From a checkpoint of a small transformer trained on Wikipedia.
Size: 11 layers, 10 heads of 32 (5 for keys and values), MLP 512 SwiGLU, vocabulary 1473.
Architecture: RMSNorm before each block, rotary positions, tied embeddings.
Training: 105M tokens, 6421 steps.
Each number is 128 + 32 x the weight over its row's rms, rounded and kept within 0 to 255. Layers, rows and columns count from 0. Numbers have three digits each. The size before them is the row's rms in percent of the matrix's.

# layer 8 attention query, 320x160, rms 0.138, rows 11-31,43-127, columns 40-79
096:106097087192117161156108158110152148086094120130173128183123157132154075112150097162133129143155134099138135180137132148
105:148190143140141129155112111103171116099174195108140098155109157139050165126135159151088147164095119123113124155153141150
105:066189095110154097104138124169105170151146128145111140107185135130124137151113099149094071149103149147150165142130162082
110:141097137215127174159134120101162053124109081124141113199111152189140088145169159149153232147098116149110096082141070207
105:141141115098164118182139148094089207115129122143145135137137169125107172087108071164154100143089111158106162129156192097
107:128085123190176093155128095154136148151161076088166126228103164126116122135128107158153037146106081123071092109130137132
096:080199141063164102124096138167103209106162163159133118113164132095100142151078084106113083141139109105141126147140123076
114:194169103129100133157149110086118180130184157107145123082110179159135246051139117140099104201085151129105171129111168104
109:088100148131100127095088132129088072109100141110093166111122081108087043132104138099104170061150111150083111154133101153
108:147210134094151171140115137175159188116158144171155113130114185139077184153141116155144122172087185143138143092169101073
102:136141076109103058113133140109187134173096138136148116101193129128203188138119108070172125139163124107104120139133172091
098:130075157123136153098111122097123115130148085130106124129105120086093095108134136139094116108151133132133123131118159150
109:165082124184168068140153094117097098147107119133110120132115143082080095125118117189089073136143150115046090120119106169
106:158155174139116151133109158145117105158099107067098083098082100109130123096146123101082135122171103114111099144127079146
100:172190095116141102107118132151107189139137133130150077088152150092104198147135114102098061173145129128152141160129123083
116:068089116112154119131084116149149140090099077185108139107115117079054068164116121120125098081171126132122125125166104113
107:069095113111172118132118177103091093107142081122103157139125141113139094140178166138101072128132119178142082116077127070
106:146142148150105114107135102161117128162161166156143125154169129106153133121136071156150172120160090079144117113146110156
111:133084108097167102139115084123101178167130147139149117119149156122163178119105131160167056059134126088128150120103174095
097:152167134120127161150122124097111193098126086098132145098102182112139127168132124191140093152105168155137172109107094132
101:080108108125181106127078109158133182132118064164112118146152186088137131171109095135165030107126095138103114144138125112
106:116133164166189103150093115100184123143160180136145095147106140158107115105133098089150148153117096086176151118163133095
119:099112135099144107145097131183072136112115209160076135127135128134081196114139150153118157153136106112130122104147152120
106:109172123139134118158124121168157137106080102124069117108095126052105114145127119146126054108124143175139151175112141072
110:111102138151167127085093130133089054173140189124120107124183114118124133109150147120153169174126109142187131096101124139
112:094144129121151115164123201090158183123190086172193129111082148146138153141096130141128135102155168138126147123135104069
122:096150128175228101117105133128147144139166146198173108153112134158139141120162139168130123158108127164146108110178155118
088:107194163121138094135161130133170188091101062169147146135104176184122088159100111145153070090097150164106137140135116091
106:139124090129095196134101149181130182109134141072116172160109120082132173076115119117085163166147146123122139097166105150
118:122117115120098120060102082121080090108134158113119118084180090121074071146104147147152120065119135135093044129118183166
107:153177071203113089172157169155154133061112123130135129110126112098078176181178116160135063088140135179130142101126093080
107:126184119155075122141157097117191111146085094128124125147083138163141059163081146142107114128171119111135107115118123124
117:148030106079204132142115116129161123145163112161177166142121112105141069113086155153152136127036141150148088159160148166
117:058162115104179113134117109128114142127095137163107142077113130121126147124123173124130092112145170103095079132152192172
118:159091074186161185081137115114130160096129108161155122136134153200122110127104177101082151171114155149112124173222100129
098:164153085203081161141160119163182151135083101103160126155129126180122146148117119127117097154117124136143107158131124109
103:133089084151150099111160074156111129166122059175138118100171067105126031131093146134153096071103163154099100125098172105
108:106098110123164083109133089104132120109167109151169182153154140100149068137074136151128152080127153116152141172084101129
112:157210177110131118171119116115082122103151162138108144125125163157135128154128174130163094078095073141099115141142117151
100:098140150077135119182103105099096177143141137116101122118050202137155170089120148127129129177187162129122150146117145141
104:115173109164108202154110205098159146127157161142162125157137180183130113103103080088136151145140120116103145125146104071
105:107161129135165057156115135137152113127126048164149130141096121159155062144098105121192086079097139177130081162142135067
093:129111085082134099092137131060126161073110081096187085117125115100101128160149121121110107179112156078164146133108051082
091:173130149085162082123175092110115125123188168118096113164099142110065122085120127079125122109191096158194123129110092117
104:092123117141097147179124171169109079156126119163125181104141104167215134144139140189129154123123125181090102133168158139
090:098114088110123143116178101109156127096085105117185115131139113115119111181153136154158077202095146059119155121180103121
107:115127135109139177183149158169142076141127109112164150120154136155204114091108108135118109098177111141097123148158118129
098:173090106087138152093186117095121161064133060116153116167122152097106137183106108104187106170140079057146135111169104122
115:130088141051158139135219070106147165103138100122092122170145159083158113142149121129160114176101081082186136095161080112
093:138142125167122108101086125092166201129070185161083093133113112127076145145130177153102124098089151137161104146117184147
109:134140117162092156126094181151096107182120146089126108117120119185106120138138118083094147070128186175089123139118137162
097:102066155050166199142198087155118079171147047124111142128155137134184089144139111107172157136108089114149138070183105173
108:144153107082124080108070145123156174069141113141170136105113126152104126114128114171124107134197072089131137180116146097
108:134196110163078095114079178137101187125121168141186087116147130126138145131122159132082076097170177119121137203084133105
097:103120108159088157120120151145101187082174157126130141116165103110091145112130081113106101121162164091151114183119132143
103:147211105176158064089105155127164149084096161128087125107099147141123142152092137107141040115110142133112139198097184076
098:135115107130175106148126114132145140108151095087148128146070172121099145152136117152108098161132073106104084137123134098
110:152128140176095141195103154164084125115118204142172106108123130098139172106127165148077126090155144135127125170093132105
103:141135123107107106118091186119144162090115197122161124090100057155061188122102139103087077129135152107136146180077087091
093:110130129097074163112116191115123131170127078121135152082080134120117061139141150092104134127136148142046129129138061122
090:120185129134141116112054156129125190150172176092158156173133116073085185065149113117169083128116159088144132143132108107
103:116163131083073112121109148102120130131119087158123130090094138184144113143104158131082125059133094211064102123110114117
103:102111168142165189098144118097124113118205185138109101109173113093142146097109170157188128112165153132135156088159152129
094:156113156090105085125095132143137202153101172096197122132123105151096130102109112162116104156084134141149146162147118132
106:157163107166124044122058135114125143134124180159113114140123181123113145128129126159119081140126140091090081183138179109
105:121136126078091102149134156122131086129114136141182135105158119170105086121128134161103123094170112181166095100159099104
112:139085150109085074143122087116120105155101170111167143146146136180110173076102132171170134122113119072110128112134184156
121:133136196064100176123158121158117134153111115180120078170162124178140128163171122082131164178133151148183071143122084140
112:119153149127137126090077155148131147076145121125137087089125112141158123134160142149125068166109148080128171156081175141
117:110157160050103140125179113168158116144168116147096128131154128196159129185156149171147134136152106120139177139133129131
114:111094175133110127124080148114116063169126137109114153126097149077122075184170197195106113137151077136147153100147180163
126:146130144108121138106174184139113133156115116115126088114175140199151131149134128099131088094120134136166207129090166138
095:213154146095097142113177153130148103156128148132084124144211101177151127131096163102147212137135111134156175146136102153
121:088069151107147159166180166106105112155118063147120149114132093151174150151133164190115137132089071143159104084136114148
114:140177167155134107106164148116127126134123087146163133078191133113113114154126085082172089019130170149171140143116114061
110:159183163103154181102165082082119159122165138142111119138128223126104113159180123111144118106159086112140156122093097033
099:130091078108122127102108179150127152195096138115119130162110069168210098114079142173117125180163121099110105159180166187
099:109164147135127106147176133107133097180115088125143119117208113120206091135141121143145109109176167166138152170171152115
095:139101113126172106139107171162142087181126133114133152088131074182162065134100099171121104200151109149117108186194191175
092:144170154117151156091216094120134131156201094153115110147144167107171107173154119153196113105113182105140156134135086027
101:129133164099161159111195090099111173134181096136118114152159139063175127184196175136156111166093142095110163110116086050
086:107153121160127103148093126100163171131115145127102119193069133130117114158147104083130116119115104102126144101134122123
104:135083152139126120164070177153155121171099147139124160153097152173102053101081123146101141116160158123159109149135168202
088:155134150151153161085173096149091114167131103155140125125158162152202100233193179179148194147098162158094118120112104151
104:071197092078126141101130120092144094097148116083131078075133098172112136081112139137144091134108087126110120071124135102
094:106108133104094135157075132118135119116153105136137136117102130143063143085090113097115083117181114076123127175148169152
113:137132174155105165105145135155166133106145178153146106119154133184100172176128075116147118129143091115105093125118144098
104:113141067070137124115119136117122121068140121094119102096098152172067176065110116111125116176079106157130139102110133126
110:149115068070132168153144144090122057121192111078147113143122149190077123043162159099111080132123139123103103128147164116
098:113179118171103099132071119116108098124158184088136115154063124150112090071141116136149137141122070116161142167165129183
115:104145122097060132115136171083134120145128145119144152101067081184046094083100065118113116123156115143162187121126135114
100:051157082169150140089108094109119110170100070103145163084100097144166075163161083128082096050164144106128170116177096160
086:098118100173178127145172161132185180104158090149126151090113174195071112090133085074127113141070120144138185104130077153
108:146128150083086145142122134125074140151075138112070147175096115115117103089103164163089131107150119131091093130158152153
120:141120190099134188129155093125067141132109138193157101113158131065106129173123148126084153147188087127128182158162097148
125:057115132127097104103082149122178176140174125161156104121090140210132131129134136137138136110102168150148176108179141057
114:168132106148143074181100170149164145142128141161137071151096124211056137105055127139124098191111080096101104084114138117
112:103134151166161108103132175128165154144134175125136119193117115114151161168151161189174164139122140132110135114138141121
113:157065144135099129151121182110143173156136171148114134110135123163091162125103124174136169203109116085149111111101096095
117:162078144105125168127198100106136138186121098167165032180089111135140137160092152130142187077137158118140155080174147148
119:086102163074125129086112114093145114066125106099158049089099104158140137119141137131164077184129103119121101125086161122
122:112150131105098104055116125164090092173192133149140069149090096123167155149114109190152114168204112115150164095105146063
122:066106110134165136123169179068061067131156095086124062163126101133118116148162166148078187153147117118143121066118130138
117:075114119076095176154189148114105074092131072087156077073192127114181144147156078100110123097127136169180210134128155126
117:155167139104115146105162078156178151057090136149136154073108155100142101169158143132165149134147175178128148143127107164
118:148128161094109110134144190103180173186143105148111123178115181107158210134133118121149106094164151076144179120115106080
# layer 8 attention key, 160x160, rms 0.132, rows 11-63, columns 40-79
086:143124082191158128069113090064148137117081149149096105171119179137119140130168162205138155151098133048126127139125130092
106:145210107119150152112139080108145123172116095122192111109110156098190117108129155118098116144113205147094115128085159142
106:111164156094090099209124134149178151152177081148158155078175129140168165082172160109138122105194135169132107108126163185
091:134145128153123116141085109089101129178095132114125140099082102107142100151122162138156096188113206105121136176075078172
141:190153151099060170125147111117099155109129139124152164093152125157126224122105155130074135061184144170131133085155103107
079:135109119124145123072114135078071092106145077148134079076100170139176124166133185169144081107145167183157133125149128128
103:136130171104074133104133131155176137123193119141169160132154133109160169079130121105126138078158109188132120110180139153
127:116145125118077156158157132132162147144154164126114155131220171119136150127097084097066152097122114151112083085100172148
085:119071085042160083115115132143086108115121209135115134143171089122114124138076093138135126097123160145110121131143113105
103:159166126125155147178135092133139145105161176120164146115142164185158146178133113094124140135157083099132139117150145165
100:156127139091130141133137156100085119160127145098168136158169086158029151109173134139139114119111089131132104159088122095
101:072107137185082107115154161102094151160095132096070122126117167116145079086098096102158150137101060117142181088137114107
114:137102128179142068128095147124128110104089120186131157052100169057127151122069077133103024091073211191148116077198146145
114:120122129103103113113117143109058141083118160148154105091188118146163144175085138159115187155129093148132161062124094118
095:141184177113126164119161164127164119141153095108168124119103144118196144160220182123165156199139155148149163161057107149
108:123162151150143182135205127095156141168078092119154121118086116094111120097099106131153156117127109104147219123135059121
099:166123148144087132134128177167072140117129163125145135129146209122104154176099120110084106149125105094104119118239080140
107:108117157162135090147124137097141102117075133175088153147134169110137096160101115094130095112093094133167167119148183123
110:148092104138170099112130128127151134141142114110132096185096153120075141101139150137164128085067141100170079133145153100
101:159096166132132103199140120151194147133158189157123205159101172146181234146099136084110113141122144112126173087189162103
105:159093141136091134123136126071193121080150141088141153189154149140161150116135158131180100099096112085142147141208089133
090:061101159136116088116132128159129138122094091136132161074107071148108195131153086134064164130151155074123065110136182165
102:211099071140119141140091159098150128145126162119093124070101099157138154153149160095207098113119189139173159150166140139
089:063150146118105127090158126123198107120142133144175133143119129053145198137148057146060174103134058081132128123074128111
088:128173161135134109093115101159156118112135132174106152097099064193121122158101140123115155103150143113136083124114165114
070:103164151117120100115130064137171113083144138200146112157127082145139101084111155124075185124127103106109035107141130131
092:168122138164159085110092117127086122161100135157097121093103109201139128199111135073193096152187137149072127149184107119
073:160123128144165097104060122122084108135106142118131130144069118207088096193146113155155085143142182134146195162146094106
103:089168171109135194151121146156179106168116160115133142152133187119104106062110110124102159151077105150166108112082106152
070:085142151149133134090230113130141100147150149137134151089100126088145172055158099154146176143161093080094123117102139173
091:155093095114160100108038101129091097116118115190160168148023103141128124142124115152141091121188164114101157170110071119
110:186126146117069155157103130144136129089112095085139102160131108139147110146110187070082159139102113174162122098148122083
078:108168137114065130097113176134161116098131150054141119116195143095117103109156113151160151122043107156151131067168143118
110:123150113118122092115130115104101119126170090094142076118165096106184112082169173140173175151132144148155110102136047209
089:103080164130101153132163155114084136110163162101118090089164152088148150096126095158086113186109093166161111108182152173
108:134119165137109134171123109156171107117097159045172095153147117157144119129093120112110121135043111122131201079144136116
110:108121087142121110118158141152181177100123084157169131117168155123122159098145116144160131115195101114144077133096123124
078:118143161157125122180177142139162147140151158159117092128134125093145154139124079114108119117152078163139090107125213195
117:166071139170133101169085112081098096122110153172125113117116088155115103170163219099202088081103149100109171161123104096
147:096193200072108172134182165122148092098120108121130163154120113085163132048138084155057146148076096151116162114105156179
065:130169144143048151092122141181177120117159171103131131167196118134136103122074114148074193095115130179144125109095097133
100:088141100138202099072132113125126091118117141127176097092096219135097121136120119149118149124147160106138073188110157154
122:057151153064144157134125128140023106091119118130086170068139093081125142120174126160074119163133116165139134136109139153
096:144137142122138119111141148090162092137116045125084147096137130060150116154152130141130186163154109092140108152078121127
117:136119111132077098114111108185184133076110093179067125144118104160140053148185137144109190103201111154161095132088103068
115:162131127076088141114162123128151130083120066154108137091100118181133148182133096124092107096145187133167181122135180064
120:117162098115113087157085154142117167153165129082157147092107145061107180084190116105079100136113190126108139174121132132
117:146134065159138102097093172104088092166169090156135166133188093116106121143112143124137235150177120136132097153154127188
119:121123137148065074112056199083123092106150173112098180128153096147120125106104196144106176111175165138125126127124094157
120:117119052133168089150096125146188089115099148185171165139082161137189136146128160105099122131167078124138215157126148153
113:135150093144086095173096126116070128087115177174143129074128128216137079110143174140171122158119133149142098129151165148
104:119109112102137075101119128090092146131108126142100159119082118148128125107152129122119136188171167224111073157124125118
120:137180157052079153139120168165118095113155158113110176205177159139133092134121169161167120091065113136123174129198169118
# layer 8 attention value, 160x160, rms 0.157, rows 0-58, columns 40-79
094:146140060176125148116103096144042181131115150088156099150145135144027127149126139110138139098080097190144152084128153135
092:132114151075185087101116115127168105103088154156152166102112191134199104151044058118103076102146159085102068092144060104
100:065172119112124075113127114086136127086157118121144155123141055152155090075118189166131100156093131100163148167138131115
098:104152112115140121118143177087119148109044081120101109096155153056089079140139162118127147050135151103162120113140133080
088:053144100137147135156165197130193088133070056189072133104135125126143155087138128098093103106194179102152130094145157145
081:134108155134112113154069125130087149121134147134146142086084115067105128130135122089124143074095157156148128099154069136
081:123083099144165188139140110133148162137137112141093129142146165097140166119148124126133177147189140143060192123118046152
092:116127131123151155110135186122109086143163129111087146142153107153213134134102124133106163126180103146131166179132097139
092:153119135176073126139139093158171125071161148139073150110106139153137120130086114129093127147112134153139152193139124182
083:111131167119106123142131111169163103086132104164173148138080108118133124100146142090136148155149163124117170139099050153
079:184069174116090137156093153197091133120158184127122157120085107106135124101091039074120149159129114146113139099186071186
096:095159183113109136129106048143188087122112140167162088124192067117052128120119087141136094197088079116160116109117108121
085:107080074064154146125122116142114133167142107137092117130169110146170136089194140108139102126159096142106168117128109171
075:113084171148122120144129151140107132117178172137123169111131121107178139107165087142111146125145113128134136137108088122
093:099135162179130108104124075114163165124093148130144093117150105142097125153156127120181134154089065121152125125152114123
079:117141121073142102163106146141127101118146132152169142110116088082094091052158122114100132052120155121077146123209131105
079:121104111062136144162161126197150125142133105131087131133110106164161099175117074139102134090166119122101088123046137124
080:123162117132160083135111056198077155120148125113220133092103095169109107151085127109157117068112144138116136061112120125
094:146168132155099120164139155092161131110138129158091153132088211123084157087121126123164105098119165074135155148188153123
089:148153159101097072184138068137141104101097129131202125090095102162145146144123085201138106116092113122130141111194186111
082:103137155106131098129111114111160147097111125152157100068155150134076143141114086209105064095121093105166089106143154061
095:163110135157117149086090159116138102124126179134147128099167132101143164129100099142119111151187204145095131180167080147
090:124156115131115101123134112123149192144130142124099081112100148137151106126164162165116079177124083159159093077059142086
088:129164069153107172121135113178175117138102164125134085166135091122093123117084131081115096095134093141139111063039129171
088:145106101088123106112080090128079109116156137153099136141167139148097104086163155120133128147096142107127105193118136155
088:179137153156116128078148129109142157105137181114104121131137105111207071126132189094131125110147132119124094198000104097
084:100074179154157101140124103131173127105143074165151126093113154059162204103166150119145148172177195125111184127153120093
087:170161083147097165109166122151168135149148140119152103128143150140102141088137150123147113118105195166124115175122167136
087:135120094054153158163169125134062120111181144169117185192114154130067098143127069122126130138092163110127098086161099133
090:047169104109161072131128135101171114120119068091151072065110155084107142150110192146177127151112160082088132139137106095
074:175065094176131167121171083213135125128115151135077105169163101128163133160161140074133136149117108167150100145026182134
088:094083128161187125099123101142102136141099124138119108085146110090182146119116108087121163097150122123144107087114133086
089:128086140150134111204133088127137111101154121106186132181072147117104116139118099169098110137150108116128156154146101169
106:129076087152148210151074111163167076174131169155139058078058169126080133103084164087112120123155144153118098116138203156
104:097121122081085119155085158091163134082092142122134139190130177161124081174157107119154158082103126132144099130186112126
096:141155108108114123129131122136113099102102126124130122160128176209126126180145082106173131136102142144128117095164186077
087:140111116128164120126089134087175144125144099097170098126152156113108111141105103182095118096140145164060096133090112112
096:081129151130092153145138102115128118164100134124072122155101152051091132124146147119075122136128154110138159126079140198
091:127107124152132121153084122173117142139131179098113129135132119009170125090127182073160128132189116119121128123124104184
095:070111123094142148129128161133107128138080117107155155174152150127122092096128174104117126123151089132169159135138103157
095:146128074118130111121127106091068192098082125097138162188156121127087119101124158140171101149140138167134110154206134131
109:125119143092122088161131170116106126135190117142164153124097114125147052076136138168083114134098100081154098161127093164
100:148090147136170144116174101082125153147146107133159106124096067141168159106202131132106173093139088160120159057131146124
103:114079066106148142107155141090077129163136108111134085187163150143113126116112129090203130098136103149115113109162106115
092:079045173162095137146165103059183163171169154189128132130130070101141146074161162081166133168156130146095186120108144159
100:132085122143108108170160166127135139114143173108094192174114156050093137139098146161105140153116169130148120149145090121
104:086082142160163094110114139098148137119140109100155094098115142165130129150108109120104132136092088088082128166090156071
103:094255118108123124092115130164140075139119078139091182132171105121138135107101093137102124093041157149182144136081095162
110:097157117067064141155177130148107186142150138174113144162159082045144100151148146140132142119116167153171119149092143188
097:168085135148153132135133080158133166083107122076129170100094135130174131154117151171091130139165172121080141132135092114
104:170137125158163096069103127172121085112117134129114097063098118111123110164066093128140161147118160120100137125071114082
092:138106174141157144154093165148199128104168185155135115043085116147131162116141162073109094135138130124138087181205117129
103:144099132149149120152119121094174207087131147134140131083091183179108134107164138141125142173075157159134077206184144094
105:117086173137135104146135157076154169148107082129137116101116114112141145135122097123145058151062149104125072147095074120
101:124109118139161142065123127109144148112135191141119149130125102143161160095148141118180161119089146122169122149172111122
095:120127118118148082103162132199155136130149089137096156157148080122188166103120127096170158070123106058164121057184135068
102:106169181092122136095128097141123116117132168136117160146149144083110109066162138111134114147146130147099122175142121195
099:137065088134133133143185108142113170085110157133058096185104180103115139111158143127161080124124168145072118162168123144
089:138075078127100084185102157143100167122131138110118113185133118034133118092186107106138148094170086084155151118160121179
# layer 8 attention output (transposed), 320x160, rms 0.148, rows 0-89,96-121, columns 40-79
086:129128177075161140124138153191155117146128156159118174129166131135126122125143179105127140151132153083146114187112182105
094:134129182080080150150114129137100113087135166132158090124128080165150198129120120101155121168158099138122156058085157142
095:110119084167109166154152128117146162148144109126137118119124198169144147119125122132194142135177156133124141139138060192
089:150073116173144129171064160143107146065082146161073110130143120108105104162131085170154147109124183174080127099143125095
084:160135100155171153113118119071096098135130141139079133156095140104111131133089056160151130112097100141068133112128149057
085:163126107112110124136133134122088139127106130151086116130172082166131116103168155100174201194110098132134103083113139146
091:129100101125140091075096161113122120079102073092147134090086146086141119152132091146102078076122156152164151160131149091
088:173161118170055067150128105103146136164168122126151159075080159160108178134112111134120146081150134182161149072158101156
087:099130113186140141105117150092076163113117133147181119113111138120110108112184148153177180150191099168142108126189144120
087:164157136099087103121155112128117160130138103150071080091124128177131098093195115160139150158157091150182163076074156180
080:145153135125127103124151102130124185125087109139154120148154100165109119111175164114144159155108081113149101103121170159
087:071130140146172154104125124166125169129094066140123094136155167108162134131240146128121116182181116118182111167083163150
089:143138118083160108135100141136091123123154137106159145071082143087096172124076079126096121053134099134160162167130127117
084:194142083127106111134150107102072130169170151124109117126136121149138127048161169107097190201088100163132099092114108176
086:120085127122158138098124169142140118122105139141151094130125141121178167152155126127115140183091152140125111151084141108
072:089151184118125167080127143132092105142212093107134143140110145130114170103129086101139208164086107171133103066083113152
084:159128130163110115119056165102113151092124161079121083143111152076128172143113055112131102100176052156128131162161142085
077:128155176018112160141149136142198146181165187121104116162166076175146170096127152090161136216107110052163102135059161115
090:113142153098135137129173139099064109108138139178125120079133102168082130087103111118163188143124096183077139114138121145
084:077123167110180139130116159174096144150110161102129133181127140122113120132114164119134159161158126152113108168151094057
077:100108137167138195137103134153093117174139153110143077150170108110166182117154148079146184224128114122111063119102100132
082:149171142148149150131099081142097087099134070131137147129131150135141123132160163101095110118156136163141162119117140111
088:142087140155088109118146160068193151124139162097116103076176146127165181152100125075094114174174158114093117191140070151
084:131144138085106157150133148130177119131132159129075194134165116141128146174181101099115132160186164136157164121110210109
086:083138134113134141117112100138110133078110080156167107114096174125103108129116146146113094089177108122136147163129117135
073:125125035134110144166109119069186150102109122107135093109159158117153120111165160143141085140143195130134177124190103177
083:186137107108199108078123133143073157166145111089101118159101142089169059119123133120098101113085115114135059103124112121
086:095149136127141180169143122135107083136163125112110160112128135090132073080145103127154161119155144076122187154144119193
086:101123157197110117093097163167087145064109098112189139146153114139140120170110090123183119063179085150135135183129127109
082:120109112074182123182144180168086100101125158111091156159079070136143145132105109144150154105121121186117146065114138138
073:130145074148182094083106136127113184118111145157107131152118167049128089125150119148107107101143123093112100177185159091
086:184091067149135129131058134113101133091133148101135161190130149076129112154133159140085117109091136111096069121107097096
088:071180160088125136123189152144151110134112130146123106141145145094149106143069125130058133141094138085171196135089196168
089:139129173104088128132142104093110114093103136149156126101101104079109200156148179178150112084138124128070135169130153127
101:151089094216131157176121144123168139146105154090131157116126221168147162119119123144143135098154188113102135141114062175
096:118105144193161088139149129082157102096150146061110141092181057128153077152165121200134169146111172081126128098111157158
091:130124136171168132117127132114074158043199165124090187092145104128171089114122158162150126128127138112109111112117183110
092:122108138185080107167182108103101085109103079100105111162126147143143100173116142131091178130078086104153109099127175159
080:153149092070175121058088158113114108099096172130145166119143030167148158087061123115139083125065131194114102135167153096
092:173146130157062155190088119133149127153110130124184133143085154249085190120132076114168102077120146164147088100174064143
088:116137107141161126128083082115076103152067137157101144116109151137165102091132079158134137160107100141109055145146077104
092:177157168154142125153117112116090130173077155085104142155116177168169148123104115189136107115076113158104079136116148175
096:143172124098088142166158105101090103121098078138116089152095140168100160144135133096139123132110078146126076149177137084
106:125098106122171094054138150134112110159123107143111119159125184151174163142183123145150122139155116134123115117153080127
088:137136123070132181116118140113138148130155212098154108131111123076122106111058067137119106106056087106101082176159153102
096:174137123155066139161136106131084105169131075088144085161064137182117123128129112066134129147121096164160114102144117142
094:108071089105183115101132129114116083184126147104161118151087111146144124180164148172084144122160122113123138096094099141
083:112080100131139116081157167116129192130152117092154112167117161156187131151158124177089163175141113174151128146102138145
083:117166135106113067170107115145140154113134150164161085128108125101108103114143114158142117143110091136146109131111124130
092:087132161096073131183174138112119188128113123135130101177107153105100138154143175137087140111121108130146141149060165162
092:105097143169135148122187047074105122125094119145103125052150111089111088126097108158083151146148136151077146140092139169
088:064109094115118089112133059106142114166122081151104095132077129072102094103147145093056138201150114141143112150086033100
098:102074110167130111105154126147100133122172080151135084151109133113151101168216152112088189171180111122151133089086077139
095:107113121152160116062111125130106045069142128149121215119179093159157181133135142059181091091108126147090138083164147113
089:200142105181116136111096126167160108190122095177163162143095120118150104119068104090194095112152149123107174115095050169
093:116183193095105098152097186144116131139151146099107163183142151138166150135087066170156151125127176136109172144154176163
092:104114160131187190106169118094157115106112219144127142106167179095154093096112098160123142110095112047085088146126140155
097:161135112118109110159080129155152074166079113093125155153119135143122174144105106122227096090117157155097150115160137169
093:167165127113166116101089154144058124143181134105068136183077081111186121143126146043148110142106110108106060135142172084
093:075123152124117099105090138206113191093147142063130118150185135094137071141128084135174152153135117123137153154106145181
102:093149121147128094091155146090186132112067132134176065071171150120097159089104113219125147122123123091168161187120110120
088:140119124148159134174116092094095109141142106082085146137110066104118113150148151090096169111168176145064167174073129123
087:097185132058155073116097160147136116170174153130129096142105119095150089118117084133160115129079083094146111141185179104
095:149135123098141107171129169115120090093182139088169183210080070168151110156154142111125159109112072046103103132167135135
093:116127139202122173121161114181165104108181134130145113073125102186126155121177151098146134101058084112180147095135119133
089:125125155087113121140106177074169140107171160181074174139169146123146168094108123134087090173121118106134155160153114139
099:102099078161146147124114109188143098108103132127149166150165099139068141208091121149089120135150141088080201130120120141
102:190191121088134124146132125134071156155101117120135119148121108117099167101114084102017139124080110099077143100151130096
080:153173123074116145109059103137102155179125076179128117106101178123126159103111108107092116138165163103099136176068148093
094:125120117189178128129139182047135130079108178118102076155141160156114136125162128140132118124130089037165144129145151132
101:141092143173092143126203084165163095079143143186149143076131089132167175132136153102130164106107130202165186155153114130
096:104143169196147135074230117160132074112101141136133137138146112183164204110135130104143179088125043117164092078136062159
089:096130147141107116052129093208121100156116162121127134145119078141141150159112138132185177100152095169125015087151080130
100:081029131145146092161119099107134133123110149133102111096114162111083135168171108194144121110115140067167126110090183161
095:116177175117174099116122173128144121159152162088125109169117119173128113080182157077129138128142136135127134129132132060
093:141183134160097105123162109198120111059123178057138127136154141168086142088152138091193129132112081128096161164172103098
106:139120128209148112140139151153133143067159155129121142071146100153161125107156178138158121141112072104152175161144136149
084:122057100063122170133116158061112129137123193108130124142144109130160073144142122104094123076135143169138107129126109140
095:114148157107134121131099172076116154153108090105106129163130162108129138145115114127116091133112099080124071099120143140
087:134116109087158096193094119119069143150134120143127154162113194103122079141097069139106151163123156110066151106113108117
086:131080075175144165126116156116170152084131209077086103112187165107154095146177110152175157158109112176149143167123107114
087:114112118125084098164096135123082104153141111190133077111141105152155118151107099091150148064081200125115103088088161145
094:131118111087105086128163099076124148159075075189125125178124135067115167081095114105108054127135177123101173170087159132
079:091101158121151104076098131117192105133165068157110220086133092109122136087098168167170146173176112183132179135116127113
095:124131155127137155094068124153145156178134094170125115094102063135159130142144114154139181134122096149169066124141164107
084:124120129066147160052056103134151109163183142112150099110106168100151110122173119122144130154171123174149069140121172119
093:130104117062101095161079103137088132186183141125118197130097113103153121094053110089111152156135132146103141116129103136
093:160083163113094133227158132174080127133146158130150135163093117144168105127128102087070144103138155176146146089100088121
097:092165109200147073095152099126121154091080091143136153106123077172094198128104188158194142154139063093099142147145093151
095:121164087202085137102121106167160122069119142059135121105160096125112107065172180069172108188132060117129094128134110110
093:110135135213115161123147134130203154118185082104116136154169148146166148148138106082128104197149124098117120169197110126
116:118157176105125092163117146123190136149123093173024191131168116063120092128127174162109079113115110130093156172112093130
097:076131109094099136117111169131146088147119099094144138155104105157161170102080144171104086218090084064125121133107167149
101:125160143105112109139142177136143103151119078118107140149127153109121171126179107162117112199109110066128090119171166116
104:163099107107154129158141186189076154135092151152162127120147194095040097159176119170173155111126109099088192151112160134
100:119177129129147121191145130095097132061098172127179157075140127130092140100099118166175058127126135140108183156090132116
101:116109147145130162124155106092128075171091069141069133131077090125235144118082131087111145118128155154148085120148096142
107:100066174148113167142174161119126062089147128138130169076124097096129170146117140100186152137131130055088104190110127155
107:121046179120131161128150123125137123127144106128121135124130113098111126158151171126154179164164042081109103149183080143
104:122146137194108153130143055145115206170152141120138090179137159147099161137105107143132098135174120155179139115107153097
098:167166122112208090125108144106154154082103161135197174116091172135092116098126066138135126099133160117102121122148147123
105:152121132126129111089105134074131111080154111163109169144112149101154176130078152106112125152190096080079115175164085136
095:167124108183196099135108121092140091065170140096094125091146134152137075076068117087127153153116143192155151188185120169
113:145091117137126132147116116099100162124141132138151106086154143123137179160095163127127098081198142244133128164104166091
115:115131122151090105141129133180112177110135179136160144116128155064054075078129084142166112157102126132097195105104154112
107:098147094118124172119158125122076123165180147132150092146138115182161161189145201081120126074104202140125102151109134100
128:137081089164147169088158100076057113132131145107155104142133149181153186134052115140153124107157213215132104163145121112
104:154082155107123076200131117188101109178132146120145104140197169042102060153221103124141165130128123092145179110106146203
115:137168128129098058131108123150100160173073164176124107119123111082129102077124110106109093099087142188134177093071154085
107:074075147131133124082106096111183057121170069085050161159102082137109091111136157062091144126113144132114102125130121135
115:152090117147170138118140122120186147129139070131139144151127152127081113135159107143151131202144093156156118110182157122
114:140103073176112184095116132107189176089190136098159111124132177183087160167154129104157119151148132169118108155130137148
109:099115135082148107076087109095139132150167110106090133110113102139148154119068197117074146101122133169154097138137121105
097:136163143127085122173118133111143073135160126112096198159098093149199134077082118085071128095155132128187077091074125143
115:103116152112186137118128120113083085111112116096154113078103049182161133113123193119140171120104134121125114107156076094
096:104064127180141098151108097090111102075161133126131151106138118145108139076110152126141126188174127095051131177152110144